config.yaml
hidden_size: 320
num_attention_heads: 5
intermediate_size: 1280
hidden_act: "xielu"
bias: "none"
init_std_o: 0.00312
optimizer: "muon_variant"
lr_mult_o: 3.0
beta1: 0.93
lr_head: 0.00515
schedule: "cos"
Each number is 50 + 10 x the weight over its row's rms, rounded and kept within 0 to 99. Layers, rows and columns count from 0. The size before them is the row's rms in percent of the matrix's.

# layer 4 attention key, 320x320, rms 0.0648, rows 148-169, columns 0-159
110:41 56 58 44 51 74 42 58 56 29 46 55 41 66 43 33 48 44 58 45 61 62 34 44 38 59 43 57 46 38 62 45 42 51 47 45 40 52 54 53 64 57 42 71 64 49 50 56 67 62 53 38 52 59 57 57 67 54 47 54 36 42 53 42 66 34 23 53 52 36 35 34 45 54 42 55 32 47 65 44 64 51 54 44 45 37 55 41 37 47 47 32 41 37 43 38 57 34 34 41 64 45 49 58 39 47 30 53 54 61 57 63 51 69 41 75 35 64 54 56 42 41 51 58 58 35 47 54 56 37 45 56 46 25 44 59 46 45 46 39 51 39 43 66 45 58 56 38 42 29 31 37 42 53 41 52 69 36 55 36
115:53 64 54 54 56 45 43 63 65 37 45 47 44 42 48 45 57 36 58 47 53 45 32 61 49 62 57 56 52 50 51 60 47 41 49 35 63 52 66 39 61 37 60 52 52 65 48 40 60 50 45 49 48 59 53 40 47 51 43 59 43 36 41 56 45 64 60 50 43 34 59 55 54 42 49 39 54 34 47 51 61 50 45 44 39 54 36 51 54 66 45 34 44 57 49 59 49 43 47 24 52 71 56 47 38 66 56 60 49 73 42 49 55 38 44 55 57 49 51 51 45 66 45 40 26 37 58 39 55 61 59 51 46 45 61 54 55 49 47 38 50 63 32 54 36 57 62 30 47 53 45 37 50 55 35 50 55 61 52 74
106:40 52 45 65 49 54 50 49 57 53 56 58 63 44 57 49 52 51 61 46 41 51 57 62 38 60 52 36 42 50 47 45 40 52 54 44 46 44 50 68 51 39 44 39 44 56 59 41 51 51 31 46 23 50 66 51 62 56 43 49 43 67 68 49 51 27 41 64 62 52 50 48 45 39 50 45 49 62 51 42 36 67 48 55 52 30 44 22 45 54 44 35 57 55 42 63 71 37 54 52 53 36 39 43 51 44 52 41 67 44 65 57 47 30 62 51 62 55 46 39 52 43 37 58 56 60 44 65 43 57 52 53 29 42 37 57 34 60 43 52 61 37 51 50 40 27 41 42 51 28 55 37 57 54 48 47 52 46 63 56
109:40 44 43 43 47 58 58 41 45 51 51 59 48 49 47 55 63 51 57 62 42 42 41 48 30 61 54 67 53 50 65 35 56 47 57 52 47 45 58 70 59 33 60 46 56 32 45 60 39 48 39 57 67 69 64 49 53 53 59 49 43 67 55 41 57 55 59 47 69 54 55 41 52 49 50 58 32 50 51 47 48 47 45 53 43 51 58 50 44 60 59 37 60 35 55 49 59 61 41 42 42 65 42 34 42 64 47 67 52 42 30 68 65 53 59 57 41 48 60 48 52 42 66 43 49 50 51 54 43 66 47 61 45 55 58 46 53 61 48 41 51 65 63 65 46 46 58 59 68 44 39 38 63 21 46 29 55 51 72 41
115:49 50 41 40 38 50 51 40 46 55 62 39 59 38 42 52 57 31 51 34 51 48 53 44 38 46 79 34 58 28 52 32 48 68 62 61 57 40 49 49 43 58 51 42 43 46 51 51 51 46 49 43 42 53 43 44 55 45 54 46 54 50 39 36 58 56 41 62 46 43 40 64 30 40 55 45 60 39 50 45 57 61 67 47 41 45 40 38 59 70 31 59 58 57 54 42 44 29 27 54 63 51 41 52 42 49 46 57 52 37 53 58 47 43 47 64 48 52 44 48 44 37 46 58 63 51 33 47 70 37 37 45 51 45 53 50 53 69 59 51 52 63 46 44 30 55 53 46 46 36 50 37 55 60 58 53 36 47 67 34
112:47 40 53 41 56 54 65 48 41 60 50 58 60 40 62 38 60 59 66 56 54 57 67 54 72 64 42 54 47 55 44 58 69 51 60 45 61 51 48 55 42 44 48 29 61 51 47 53 56 44 57 56 59 61 53 59 53 49 44 60 36 48 34 46 35 62 51 60 62 40 58 55 43 38 58 42 38 60 33 52 46 79 41 34 63 45 66 50 46 55 24 51 43 60 38 55 67 43 64 54 45 63 46 45 31 33 31 69 65 62 43 47 31 66 40 58 62 34 46 27 43 44 59 45 56 49 56 37 52 55 51 63 60 54 62 43 58 50 64 65 66 48 53 43 32 38 47 40 53 57 28 58 50 60 59 35 54 48 52 62
115:47 51 40 45 52 61 36 46 56 50 58 68 53 50 39 46 62 73 40 51 68 58 60 55 54 60 69 38 45 38 50 65 49 56 47 40 52 41 50 25 35 46 49 51 75 48 45 48 43 56 49 53 70 62 30 41 60 61 60 48 59 60 45 51 48 49 55 34 54 39 46 63 53 58 47 58 49 44 50 46 77 36 57 53 48 53 54 40 35 53 20 56 60 45 50 37 59 46 53 45 53 60 59 39 45 37 71 56 57 37 57 57 62 51 38 54 57 49 57 52 34 46 46 42 49 37 72 57 68 39 55 48 32 56 47 57 44 39 43 60 69 58 24 54 32 52 48 42 52 48 43 35 39 52 57 57 48 64 49 56
124:65 61 40 40 65 55 44 57 64 52 56 53 55 42 39 56 47 66 47 67 45 34 49 43 59 43 50 50 65 51 40 54 55 50 47 52 37 58 35 51 49 61 57 48 50 65 53 54 67 42 56 55 36 65 44 49 49 47 41 37 51 46 47 52 26 47 47 49 37 47 51 58 34 49 38 50 58 47 40 35 46 49 44 43 59 59 41 48 42 41 51 39 51 59 58 32 31 42 53 53 33 58 41 53 48 67 68 43 61 59 62 33 40 61 44 51 59 56 57 59 60 55 46 53 30 36 45 43 68 57 52 43 53 53 62 48 23 49 63 52 47 53 43 38 56 49 67 49 44 41 45 47 32 43 65 64 52 60 41 53
112:53 58 56 39 61 49 35 51 41 44 33 53 50 54 62 60 46 52 61 56 40 49 53 47 61 49 43 40 41 47 55 48 53 41 43 53 67 50 54 39 57 47 53 59 42 57 45 36 49 66 46 45 52 57 48 58 50 53 59 47 42 46 56 48 45 48 36 53 68 40 53 56 54 37 43 49 60 32 47 48 65 45 61 37 26 62 47 55 59 56 37 36 27 58 45 35 54 61 51 56 52 41 52 52 70 54 51 61 36 68 69 51 36 64 64 45 34 42 37 54 57 64 45 46 34 61 58 23 52 40 43 58 44 36 45 37 43 54 55 53 40 35 44 48 59 54 43 70 55 54 66 53 50 33 48 51 57 37 54 43
112:38 42 47 58 60 46 36 45 39 65 65 43 50 39 44 33 49 56 68 60 44 66 41 50 37 44 56 59 60 50 52 50 50 30 61 47 54 56 48 57 52 48 47 43 62 65 40 39 39 57 36 46 56 60 51 38 59 56 78 37 57 46 53 58 26 61 55 41 46 52 35 58 57 43 38 53 50 42 52 52 63 50 68 40 66 37 43 61 46 59 41 51 62 40 34 37 42 58 55 17 69 51 37 57 53 62 60 36 45 42 45 52 64 67 28 58 31 34 57 51 41 43 58 52 44 52 69 52 60 38 43 41 59 51 45 58 56 54 46 47 53 60 55 75 40 49 44 46 34 50 57 47 66 58 53 32 46 60 52 57
112:47 60 55 64 51 45 57 39 46 42 61 42 46 57 64 60 41 41 59 50 58 56 78 48 46 46 53 49 62 67 55 36 47 60 46 54 41 65 66 41 53 53 52 37 47 45 53 51 49 46 36 46 65 50 54 51 51 46 68 53 49 58 39 30 63 66 70 34 55 47 50 63 31 48 53 41 50 39 49 56 47 52 66 47 49 47 51 55 38 50 47 62 53 59 54 50 54 36 36 62 46 49 63 47 47 32 38 47 63 46 44 72 51 49 52 37 49 36 51 60 69 41 41 50 56 23 54 62 45 42 62 63 35 48 58 64 55 31 54 61 45 65 43 31 38 29 38 35 49 52 48 62 57 59 40 52 40 58 41 70
116:41 41 42 40 48 59 48 52 40 43 66 61 59 53 37 68 50 66 66 40 85 44 61 80 55 44 32 48 38 45 56 44 64 51 48 66 63 46 62 58 59 60 61 78 63 46 57 55 51 51 46 64 60 57 42 56 55 33 54 40 67 53 61 57 62 62 37 66 66 39 41 45 45 27 36 46 60 48 63 27 62 45 59 53 62 31 44 51 73 43 46 58 68 56 46 43 39 49 56 59 55 48 45 54 25 42 47 47 44 70 63 52 37 68 41 48 38 56 37 49 51 50 58 40 47 36 57 41 44 64 48 56 44 53 36 53 64 40 50 64 51 42 56 49 48 57 49 44 50 26 34 55 53 58 40 56 49 52 64 47
105:64 59 60 61 55 52 60 52 55 46 48 58 55 48 67 40 52 53 53 60 43 64 53 43 49 61 59 75 57 58 46 58 70 66 58 58 56 51 57 58 36 59 53 41 24 36 36 43 26 41 42 44 50 47 47 32 43 58 41 62 53 51 43 51 43 74 48 47 67 42 56 56 51 47 61 53 42 49 38 51 58 34 65 51 34 42 64 44 58 41 61 65 47 43 38 43 58 59 53 46 71 39 35 40 61 49 56 51 58 45 46 47 47 65 48 45 54 57 53 29 42 47 51 55 60 48 51 62 67 57 41 36 53 63 58 52 50 62 38 57 57 51 45 41 32 41 43 60 42 33 49 38 41 58 55 37 49 50 63 59
110:58 45 53 54 54 56 65 44 80 48 48 50 46 65 66 44 51 51 27 40 55 50 56 36 52 64 37 54 59 46 57 49 56 54 58 56 35 45 44 54 43 56 65 52 34 50 59 79 65 49 59 56 48 47 48 42 30 69 39 37 45 44 49 61 44 52 37 53 54 40 58 42 48 50 58 40 56 62 45 34 63 51 38 48 41 59 58 61 43 72 51 64 33 57 51 44 52 40 59 37 55 50 34 60 77 44 44 45 52 31 42 39 52 57 38 43 47 51 38 43 42 42 48 61 30 34 57 79 42 62 42 49 39 47 58 47 51 56 42 50 49 49 54 56 70 40 36 45 57 54 52 61 38 45 49 50 60 45 54 59
110:38 61 52 49 35 46 46 59 51 62 42 41 45 50 52 48 52 42 65 47 52 49 58 41 55 46 46 48 49 49 53 48 55 65 55 74 51 62 62 37 51 76 45 60 63 46 57 54 46 57 55 50 55 52 51 44 41 47 44 59 46 60 42 46 58 55 47 60 55 47 48 62 40 33 50 42 48 53 38 42 76 38 40 38 34 46 65 33 53 51 49 57 35 48 52 66 52 51 53 46 55 51 54 64 35 47 49 46 46 64 64 50 64 50 59 40 56 58 54 71 42 51 56 57 47 47 47 38 33 74 60 59 46 63 45 43 34 53 60 37 44 32 58 51 49 45 51 42 43 41 42 36 33 50 52 52 73 55 42 59
107:56 40 42 42 43 76 62 43 44 51 55 50 34 61 42 46 52 44 55 69 59 67 49 58 41 53 56 44 61 34 40 45 41 43 56 43 46 46 58 29 63 43 36 51 47 60 33 49 54 39 60 56 51 50 67 54 50 47 60 55 49 54 60 62 66 51 34 63 52 59 50 49 52 40 57 59 57 62 56 40 69 60 56 49 44 33 53 44 61 49 51 60 53 61 58 47 46 51 54 48 48 49 58 54 46 55 47 41 15 43 50 54 55 48 63 42 40 51 76 56 49 52 33 62 27 53 40 31 32 39 60 60 68 58 58 64 44 54 51 34 50 75 46 50 52 57 50 67 37 53 38 39 34 71 55 54 53 48 49 27
112:46 66 45 55 47 55 44 48 60 66 55 44 54 34 55 43 69 58 46 56 47 54 47 75 54 40 46 57 53 54 51 44 63 62 59 59 49 67 51 60 70 36 58 55 38 69 42 53 48 47 47 59 37 46 38 46 55 55 62 60 60 60 50 53 41 53 46 50 51 55 49 57 38 58 45 31 34 42 47 55 53 50 52 64 40 55 56 52 43 51 27 56 55 54 49 53 66 40 63 44 69 57 34 70 53 52 58 52 55 53 65 40 59 44 43 51 45 47 78 66 49 41 48 65 56 76 33 56 35 59 39 43 64 61 51 54 45 69 41 53 60 43 42 46 46 39 47 40 58 55 51 64 67 54 49 48 36 43 42 52
114:59 68 40 45 55 39 46 64 48 37 44 45 36 56 65 44 38 49 65 53 62 70 64 40 59 57 32 59 59 65 37 58 48 60 41 42 62 42 31 42 52 43 56 70 44 50 43 55 42 47 45 61 45 52 75 56 67 54 52 41 50 32 29 48 30 53 46 57 48 41 56 42 48 56 59 40 37 52 41 47 39 44 51 61 61 55 47 40 63 70 58 52 55 56 44 67 55 42 56 53 46 54 44 35 45 53 49 37 52 65 51 61 41 33 48 58 58 55 31 72 47 57 51 39 45 60 64 35 47 60 64 55 51 56 45 43 58 43 42 37 47 41 42 26 49 43 47 60 34 44 50 55 61 41 56 60 42 56 57 43
119:43 56 53 47 61 45 37 36 56 55 32 58 47 43 51 65 66 32 46 44 62 56 34 48 48 42 56 41 45 41 59 56 45 50 42 60 41 35 50 43 35 61 33 74 54 37 49 56 29 48 43 34 51 63 49 58 60 58 45 59 48 49 52 56 53 49 75 54 55 49 49 47 40 56 52 52 38 65 53 44 43 51 61 39 33 65 54 50 48 55 44 48 72 41 69 44 65 62 50 48 30 48 60 49 56 53 30 63 66 52 42 36 60 41 48 66 60 45 48 62 34 63 57 56 52 44 62 49 50 26 59 69 60 58 43 48 55 64 48 55 54 71 46 43 44 46 64 41 77 64 38 32 38 41 58 42 49 48 61 58
105:55 59 51 61 40 66 43 55 33 41 46 62 37 40 40 42 67 55 61 44 35 60 58 63 46 51 61 51 60 55 44 50 58 44 61 52 44 58 47 65 38 37 57 62 74 50 52 52 51 31 43 39 53 62 32 40 52 37 70 34 59 58 64 44 49 51 38 42 45 51 15 43 42 44 49 52 68 48 59 49 40 54 61 47 52 45 38 39 60 49 47 32 45 49 32 38 52 41 33 54 54 46 59 64 43 63 45 53 47 49 49 62 68 48 48 24 48 50 51 63 31 50 49 56 46 52 46 65 58 64 50 67 49 31 39 49 59 61 53 59 40 47 46 53 30 64 49 68 45 34 40 49 73 43 65 49 39 63 42 50
109:72 49 41 63 45 50 56 68 32 60 27 52 58 48 63 38 50 43 38 48 47 49 55 50 49 50 48 44 60 29 44 49 55 35 45 45 57 27 37 41 54 49 35 43 49 42 34 56 50 51 34 38 69 36 41 47 49 50 44 67 40 32 66 44 31 40 61 45 45 36 43 55 35 39 66 48 48 37 37 61 40 51 64 47 55 51 56 51 48 66 35 49 57 63 46 43 45 36 55 47 50 49 42 65 44 65 42 60 56 57 60 46 65 56 49 44 41 67 58 43 46 60 50 38 53 58 33 44 55 39 58 47 59 53 62 64 65 58 53 33 33 65 52 47 52 47 46 42 59 40 64 47 52 45 38 51 40 51 50 48
113:50 52 64 43 59 42 26 69 63 33 32 43 57 54 45 52 48 49 51 58 58 64 62 51 47 35 48 54 49 49 37 47 45 53 48 60 31 59 59 44 56 38 41 52 53 56 49 61 50 43 59 33 64 61 45 64 43 46 53 49 69 54 76 36 56 32 60 59 53 43 49 45 41 60 60 34 50 44 58 38 55 47 41 42 37 64 58 46 30 47 56 38 50 44 45 41 46 49 28 36 51 53 71 31 51 57 63 37 51 48 39 44 51 57 45 40 65 62 46 30 55 50 55 57 54 46 46 46 68 53 53 38 53 51 43 61 51 39 51 50 31 32 41 52 42 61 65 60 41 48 59 39 39 40 51 69 41 26 49 49
# layer 4 attention query, 320x320, rms 0.0663, rows 149-170, columns 0-159
111:42 46 61 59 54 36 52 57 42 52 29 62 63 64 58 43 60 45 51 45 46 65 49 51 45 40 55 64 37 43 44 57 53 48 49 43 53 30 43 36 50 43 50 43 31 40 69 33 34 52 36 54 66 23 30 37 52 53 48 58 72 51 55 62 24 51 31 40 53 63 56 42 49 73 38 37 57 59 64 42 65 39 71 48 39 60 71 56 53 44 51 46 35 53 55 56 54 35 53 50 62 46 59 60 63 42 56 65 56 42 37 67 63 62 68 42 38 50 48 25 58 52 47 45 50 44 44 60 49 51 54 56 60 47 47 40 46 54 49 55 38 62 43 53 61 66 52 56 56 47 61 59 65 50 56 59 57 58 58 45
108:44 50 65 45 55 52 71 44 74 51 58 61 45 54 30 43 33 63 59 44 44 68 53 47 47 53 47 59 59 58 45 49 53 32 60 74 37 38 54 49 53 54 39 48 37 48 55 51 61 53 48 39 35 58 60 36 47 36 57 50 31 53 59 50 52 61 42 43 45 46 51 35 51 66 38 44 64 24 50 52 56 52 66 59 53 53 52 60 55 64 57 59 56 37 51 54 48 42 53 36 51 38 52 37 44 55 55 53 49 62 39 46 49 69 33 46 51 52 71 39 67 52 63 50 47 42 53 40 53 45 48 54 44 45 44 43 60 42 48 40 59 48 46 61 52 59 38 52 69 58 71 37 48 47 52 54 45 49 48 45
111:43 36 59 41 55 45 57 45 43 59 39 51 36 46 39 45 66 61 53 40 41 53 42 54 56 44 45 56 44 53 54 46 45 50 27 45 49 55 44 45 37 59 50 55 36 50 48 53 34 38 68 36 49 60 33 46 62 52 47 48 59 52 49 53 51 51 42 34 53 41 53 52 37 51 52 45 53 52 46 42 46 48 38 49 45 22 64 57 55 57 50 36 54 39 38 47 61 39 55 56 41 64 41 66 51 56 50 44 43 33 44 37 65 76 57 58 35 61 38 38 22 61 48 55 35 49 55 46 68 45 53 40 43 63 37 47 61 54 49 36 52 45 39 56 59 52 49 40 61 63 40 54 36 50 67 44 58 53 44 67
117:49 45 51 57 43 42 35 49 44 65 64 70 57 40 49 41 46 38 41 33 55 52 28 54 42 46 55 48 58 36 42 47 43 34 30 51 62 54 48 60 44 38 51 50 42 55 51 40 44 35 53 30 43 64 38 45 49 50 67 75 50 65 41 52 40 56 40 49 45 27 50 54 59 65 53 62 24 43 41 35 47 56 57 45 60 45 48 53 58 32 34 51 56 59 50 43 62 64 43 58 52 55 55 45 40 53 61 58 48 75 57 44 49 43 53 55 37 32 63 42 52 68 43 57 43 41 39 48 72 46 55 62 45 49 67 51 64 49 60 37 49 62 35 48 53 43 49 47 63 44 42 51 42 62 41 46 50 58 55 57
114:35 46 39 45 54 40 60 56 51 41 72 41 41 44 48 49 43 48 52 48 46 51 63 49 47 68 53 55 43 68 43 62 50 33 44 61 35 41 56 45 49 39 42 40 57 47 54 45 46 59 54 46 62 46 48 58 58 40 61 43 27 46 63 42 61 37 61 53 48 57 55 52 53 60 49 44 35 43 54 46 46 41 52 53 50 32 64 43 42 59 41 59 54 63 50 42 57 58 53 39 41 57 45 39 54 64 42 73 47 54 47 43 45 66 39 29 56 60 58 50 45 50 41 47 56 48 37 28 54 51 36 44 67 52 37 49 46 56 59 42 65 49 74 59 47 51 31 53 63 57 52 61 76 58 65 34 55 72 58 26
117:42 45 49 37 56 62 53 57 65 48 54 45 58 58 40 55 39 38 51 34 43 47 49 36 26 54 38 30 63 59 41 34 53 61 49 47 48 50 49 52 25 51 54 55 60 41 55 59 63 39 57 61 52 59 49 37 47 58 33 51 51 27 60 35 44 30 43 52 47 49 35 52 51 46 54 47 50 47 34 67 37 42 38 52 59 38 56 60 45 53 56 46 59 41 21 42 40 42 47 45 48 54 61 62 48 42 52 49 46 57 56 55 53 43 57 42 47 51 56 51 63 48 56 55 52 45 50 49 35 72 49 46 49 63 60 52 45 55 37 39 57 54 50 46 51 39 29 24 68 50 50 60 49 63 67 42 52 50 63 61
111:35 35 44 51 47 57 37 52 51 38 50 29 67 44 55 50 49 49 43 65 74 63 42 38 37 48 30 57 37 65 33 58 48 62 26 42 45 34 44 47 55 55 33 41 53 35 53 61 59 51 38 73 40 37 53 43 54 47 54 48 49 56 56 45 52 56 47 49 39 32 48 44 48 54 56 47 35 57 43 38 55 53 53 57 56 41 38 52 56 63 58 46 61 84 47 53 47 47 56 39 40 43 40 43 52 62 49 57 57 49 49 54 43 41 60 32 42 36 42 56 42 42 56 41 44 52 60 49 40 32 63 50 52 41 50 66 45 40 60 59 39 48 55 56 48 51 69 44 48 40 40 44 49 50 48 47 50 55 31 36
112:64 49 52 43 37 58 39 52 47 53 48 56 46 52 43 27 41 59 64 45 71 64 42 56 52 65 58 44 27 87 33 61 59 42 47 57 42 49 48 52 67 60 40 41 53 33 63 65 62 41 46 41 46 50 50 60 52 55 47 34 52 57 65 58 40 65 49 55 54 49 68 48 51 76 34 44 53 43 45 34 36 52 50 73 38 44 57 40 34 41 46 30 59 47 44 35 42 53 58 40 40 67 46 38 62 48 27 61 55 42 60 51 37 35 54 49 43 60 42 61 40 44 41 43 49 38 41 76 52 47 46 56 86 48 62 63 41 53 54 58 58 43 57 49 50 39 57 48 56 52 49 52 59 46 52 44 58 57 55 69
117:49 64 48 45 67 67 67 55 40 52 41 44 59 48 53 49 62 45 46 43 58 64 63 56 49 53 42 53 46 43 57 55 47 31 41 49 51 63 41 42 55 53 42 40 47 55 39 55 47 52 64 42 56 42 55 69 43 30 64 39 63 59 35 35 44 32 49 37 53 58 66 71 42 55 41 47 57 58 59 54 45 59 51 46 44 65 54 71 44 52 58 39 71 62 40 51 34 60 60 45 43 64 63 41 62 43 51 32 76 38 48 47 48 53 43 37 74 33 50 63 62 57 32 32 53 51 32 61 56 60 46 57 54 50 45 49 58 24 47 65 51 61 64 49 34 55 54 34 51 44 52 70 57 39 64 48 40 43 45 54
113:59 55 53 39 62 44 50 50 60 58 59 68 48 41 39 56 53 47 46 46 43 57 51 62 51 35 61 48 50 49 62 46 47 50 46 53 59 44 59 53 37 55 54 49 60 62 43 49 56 63 69 53 44 57 51 57 54 46 47 44 51 49 27 43 50 46 54 42 57 48 51 61 48 52 48 49 78 57 48 50 60 64 45 48 56 56 47 49 43 33 50 43 59 45 58 49 37 55 41 49 57 57 61 34 45 44 46 31 55 57 48 45 76 41 41 63 49 57 45 43 64 40 44 43 45 56 47 50 57 57 62 61 41 57 46 64 63 56 47 45 33 58 52 56 49 68 33 42 52 44 60 58 49 37 41 46 63 59 49 55
114:35 37 44 44 37 45 45 48 46 42 60 51 43 49 54 41 36 54 50 54 58 48 39 40 60 35 43 49 54 50 44 50 65 50 64 56 44 26 68 46 48 60 52 54 55 57 35 69 39 48 46 56 53 66 54 44 53 61 48 37 48 37 51 62 58 57 49 37 39 35 59 57 30 45 55 37 47 32 57 56 26 56 43 58 48 48 37 34 36 63 36 49 49 62 55 46 55 47 42 41 42 53 56 45 50 44 50 41 54 46 63 74 47 47 62 47 50 50 51 51 47 48 43 73 66 65 43 45 61 59 60 41 59 52 37 63 60 61 54 49 46 39 50 55 48 77 77 50 63 53 50 51 62 48 24 46 50 53 50 32
101:39 44 55 59 69 59 61 35 63 57 30 30 81 55 53 31 37 57 50 33 63 42 33 40 45 54 58 67 34 44 37 34 38 51 44 38 69 48 54 34 44 36 60 48 41 68 51 44 60 62 47 46 46 48 51 53 56 37 55 39 52 46 48 47 46 44 64 49 49 50 39 42 40 63 43 53 58 47 60 42 64 47 49 46 54 64 49 46 55 46 71 36 51 52 56 65 54 56 45 51 56 57 46 59 76 55 42 50 44 38 54 41 49 40 42 38 56 62 55 42 47 59 59 59 56 55 58 40 61 39 47 53 24 40 54 37 40 45 70 57 51 52 53 54 62 69 60 39 44 22 44 54 46 52 50 64 61 69 58 54
105:58 56 54 57 55 54 59 42 54 51 66 53 50 66 65 35 48 56 76 58 57 61 50 42 65 30 56 62 44 73 62 47 60 49 70 47 49 52 56 49 56 44 68 63 19 36 57 60 48 52 46 51 54 54 64 40 60 52 39 48 55 70 48 59 47 56 32 55 30 63 46 41 41 50 49 47 67 56 50 50 48 53 49 54 60 39 34 62 58 63 47 33 52 59 43 43 59 68 47 39 55 57 42 51 58 38 47 54 48 44 37 70 42 50 45 45 69 69 63 53 64 52 51 69 51 51 42 54 49 41 57 35 55 43 53 24 64 37 47 30 65 50 43 35 53 38 52 50 51 45 43 66 48 62 58 74 67 58 56 46
102:49 55 61 61 39 58 51 43 42 49 45 60 43 66 47 62 44 37 61 43 45 57 28 54 53 51 46 49 43 46 45 54 57 46 51 36 69 37 55 54 69 59 29 52 58 54 52 42 61 54 58 61 41 56 57 52 66 68 55 49 56 32 55 66 70 67 47 52 40 57 40 40 47 44 45 51 54 46 43 70 57 51 46 51 48 54 70 52 61 64 51 52 51 57 39 39 46 44 42 51 33 58 54 64 42 55 39 60 44 62 48 36 57 58 57 48 63 50 59 53 41 44 54 51 54 65 63 43 57 59 39 66 56 45 64 33 48 50 79 61 61 52 67 35 64 37 39 42 50 51 64 49 41 49 70 48 53 58 44 38
113:53 54 58 60 47 53 51 70 30 48 53 49 42 50 42 47 58 54 63 56 55 50 41 48 54 49 57 54 59 49 51 70 47 57 57 52 50 47 36 37 55 51 38 31 49 51 51 65 38 48 52 46 44 62 65 46 45 50 62 46 47 51 54 52 66 50 47 52 45 51 32 54 36 49 62 30 54 57 44 50 49 53 39 39 44 47 51 43 36 44 60 61 36 38 31 45 41 56 53 35 35 57 61 43 51 57 40 58 55 53 62 45 41 59 62 55 44 54 57 53 48 62 46 43 65 54 67 38 62 68 43 42 48 50 55 44 48 39 48 66 69 64 54 43 51 57 47 58 49 52 53 46 39 64 51 35 55 56 50 49
114:62 31 48 43 37 44 69 56 48 29 29 53 59 62 38 38 50 35 29 67 58 41 32 39 49 42 58 47 44 19 44 59 52 59 41 42 39 43 43 59 31 47 60 50 50 61 49 34 55 58 41 54 50 53 64 48 35 42 54 42 53 44 26 51 61 30 40 57 59 39 45 54 51 54 55 38 48 65 50 54 53 45 79 44 54 48 60 40 61 44 60 52 61 53 57 43 48 47 55 53 62 67 70 54 48 56 64 54 54 58 43 60 29 51 63 51 50 41 49 54 37 42 57 39 44 37 32 46 51 43 59 67 56 50 51 35 27 41 46 41 60 64 49 45 47 60 58 62 39 55 54 48 58 55 39 64 66 60 45 44
110:53 50 61 52 45 50 61 34 32 58 59 48 47 61 28 53 67 54 55 61 61 57 61 39 55 54 43 38 51 44 43 44 58 43 49 50 37 48 47 39 43 52 66 53 57 42 57 40 65 53 59 37 42 48 53 51 55 32 27 60 58 49 46 30 65 59 64 57 53 47 56 64 67 58 46 58 42 40 31 36 61 54 57 35 53 69 69 37 63 49 41 57 46 79 64 46 48 52 34 60 38 36 61 30 31 56 50 59 36 65 63 38 47 58 55 50 57 57 42 41 56 54 50 49 51 42 56 29 56 41 50 42 48 55 43 52 43 39 46 52 53 28 43 42 30 52 60 43 35 42 46 46 41 37 47 71 53 66 39 46
115:52 46 38 58 39 52 54 42 52 39 43 66 43 60 49 52 36 34 55 62 36 53 34 66 57 42 57 53 45 53 43 50 56 51 33 38 41 49 46 48 44 53 55 38 59 38 49 42 48 35 38 49 41 45 45 39 43 59 49 36 47 42 65 37 33 54 53 41 40 65 50 42 49 42 59 68 47 28 44 50 61 42 50 52 44 39 55 44 43 58 47 41 66 38 45 31 53 35 43 61 55 65 38 54 33 46 57 51 40 54 46 53 61 38 46 78 45 61 72 57 41 49 47 51 42 69 56 55 45 47 65 44 57 59 54 36 55 51 34 39 66 53 37 43 59 54 50 59 40 70 41 60 19 48 49 67 52 45 59 38
105:44 52 56 52 36 69 43 47 47 51 41 39 36 41 42 64 66 43 44 39 45 47 50 57 55 58 45 58 40 39 38 54 56 54 42 41 32 42 33 57 54 51 38 39 58 68 40 58 83 35 52 49 37 51 45 42 39 51 48 58 54 39 45 45 70 42 50 55 54 48 60 49 63 61 71 44 64 35 59 57 47 41 41 51 39 62 65 56 81 62 63 52 41 55 46 49 30 53 55 48 56 70 54 26 56 57 39 52 56 39 43 63 56 54 60 47 41 62 46 56 47 61 34 46 52 58 56 57 54 52 55 63 57 39 46 53 47 72 59 51 42 69 39 58 47 55 56 44 49 65 48 55 59 64 40 34 49 56 49 52
115:38 37 46 48 59 38 44 68 56 57 60 58 53 52 52 55 45 35 39 49 34 69 55 66 26 37 52 44 58 33 52 38 56 34 36 45 45 51 61 40 51 51 59 35 56 34 64 46 67 33 37 50 65 64 29 39 44 33 56 51 60 48 68 47 61 55 47 52 43 35 57 48 55 33 46 38 57 44 60 41 40 62 55 62 30 46 58 48 45 70 43 67 41 49 44 45 44 50 53 53 54 35 36 38 47 72 30 57 61 46 44 50 56 58 46 35 34 40 46 55 37 52 73 72 55 60 44 56 49 56 63 66 64 41 64 54 60 48 51 70 66 58 42 38 49 66 32 55 51 44 40 56 46 50 60 43 53 46 51 46
113:53 47 48 66 52 41 40 47 41 59 61 55 59 47 50 55 64 58 65 60 53 58 53 49 44 38 42 64 66 54 47 50 65 62 56 45 69 69 48 52 56 55 49 54 55 46 53 41 58 44 35 58 45 56 42 49 63 62 70 42 44 37 61 27 34 35 73 56 71 47 42 54 53 53 45 58 54 50 51 50 54 62 41 65 61 48 52 47 61 72 66 51 52 32 53 61 41 55 60 53 40 49 57 51 24 77 57 63 59 41 39 58 46 51 56 64 47 48 57 34 54 39 47 48 34 48 51 51 62 48 41 44 63 45 56 41 47 62 55 61 23 34 53 65 54 51 49 47 45 54 50 60 47 46 62 52 49 26 37 45
112:34 47 40 40 42 55 50 53 37 38 28 52 47 48 38 54 58 54 54 54 41 42 45 46 57 47 55 60 56 38 59 61 51 58 33 49 59 55 48 51 34 50 61 67 46 47 44 65 39 47 29 43 45 57 71 43 35 77 45 50 44 54 85 47 53 46 40 41 44 44 60 52 46 67 54 28 52 47 48 47 62 55 67 54 50 58 58 45 63 56 59 56 48 32 52 58 53 60 42 62 67 51 43 51 53 31 38 60 51 66 55 50 34 54 35 47 59 46 46 28 69 55 32 41 43 55 72 53 50 53 64 37 45 35 39 54 48 48 53 36 43 44 53 42 48 48 45 58 39 56 51 25 59 51 51 42 55 42 57 63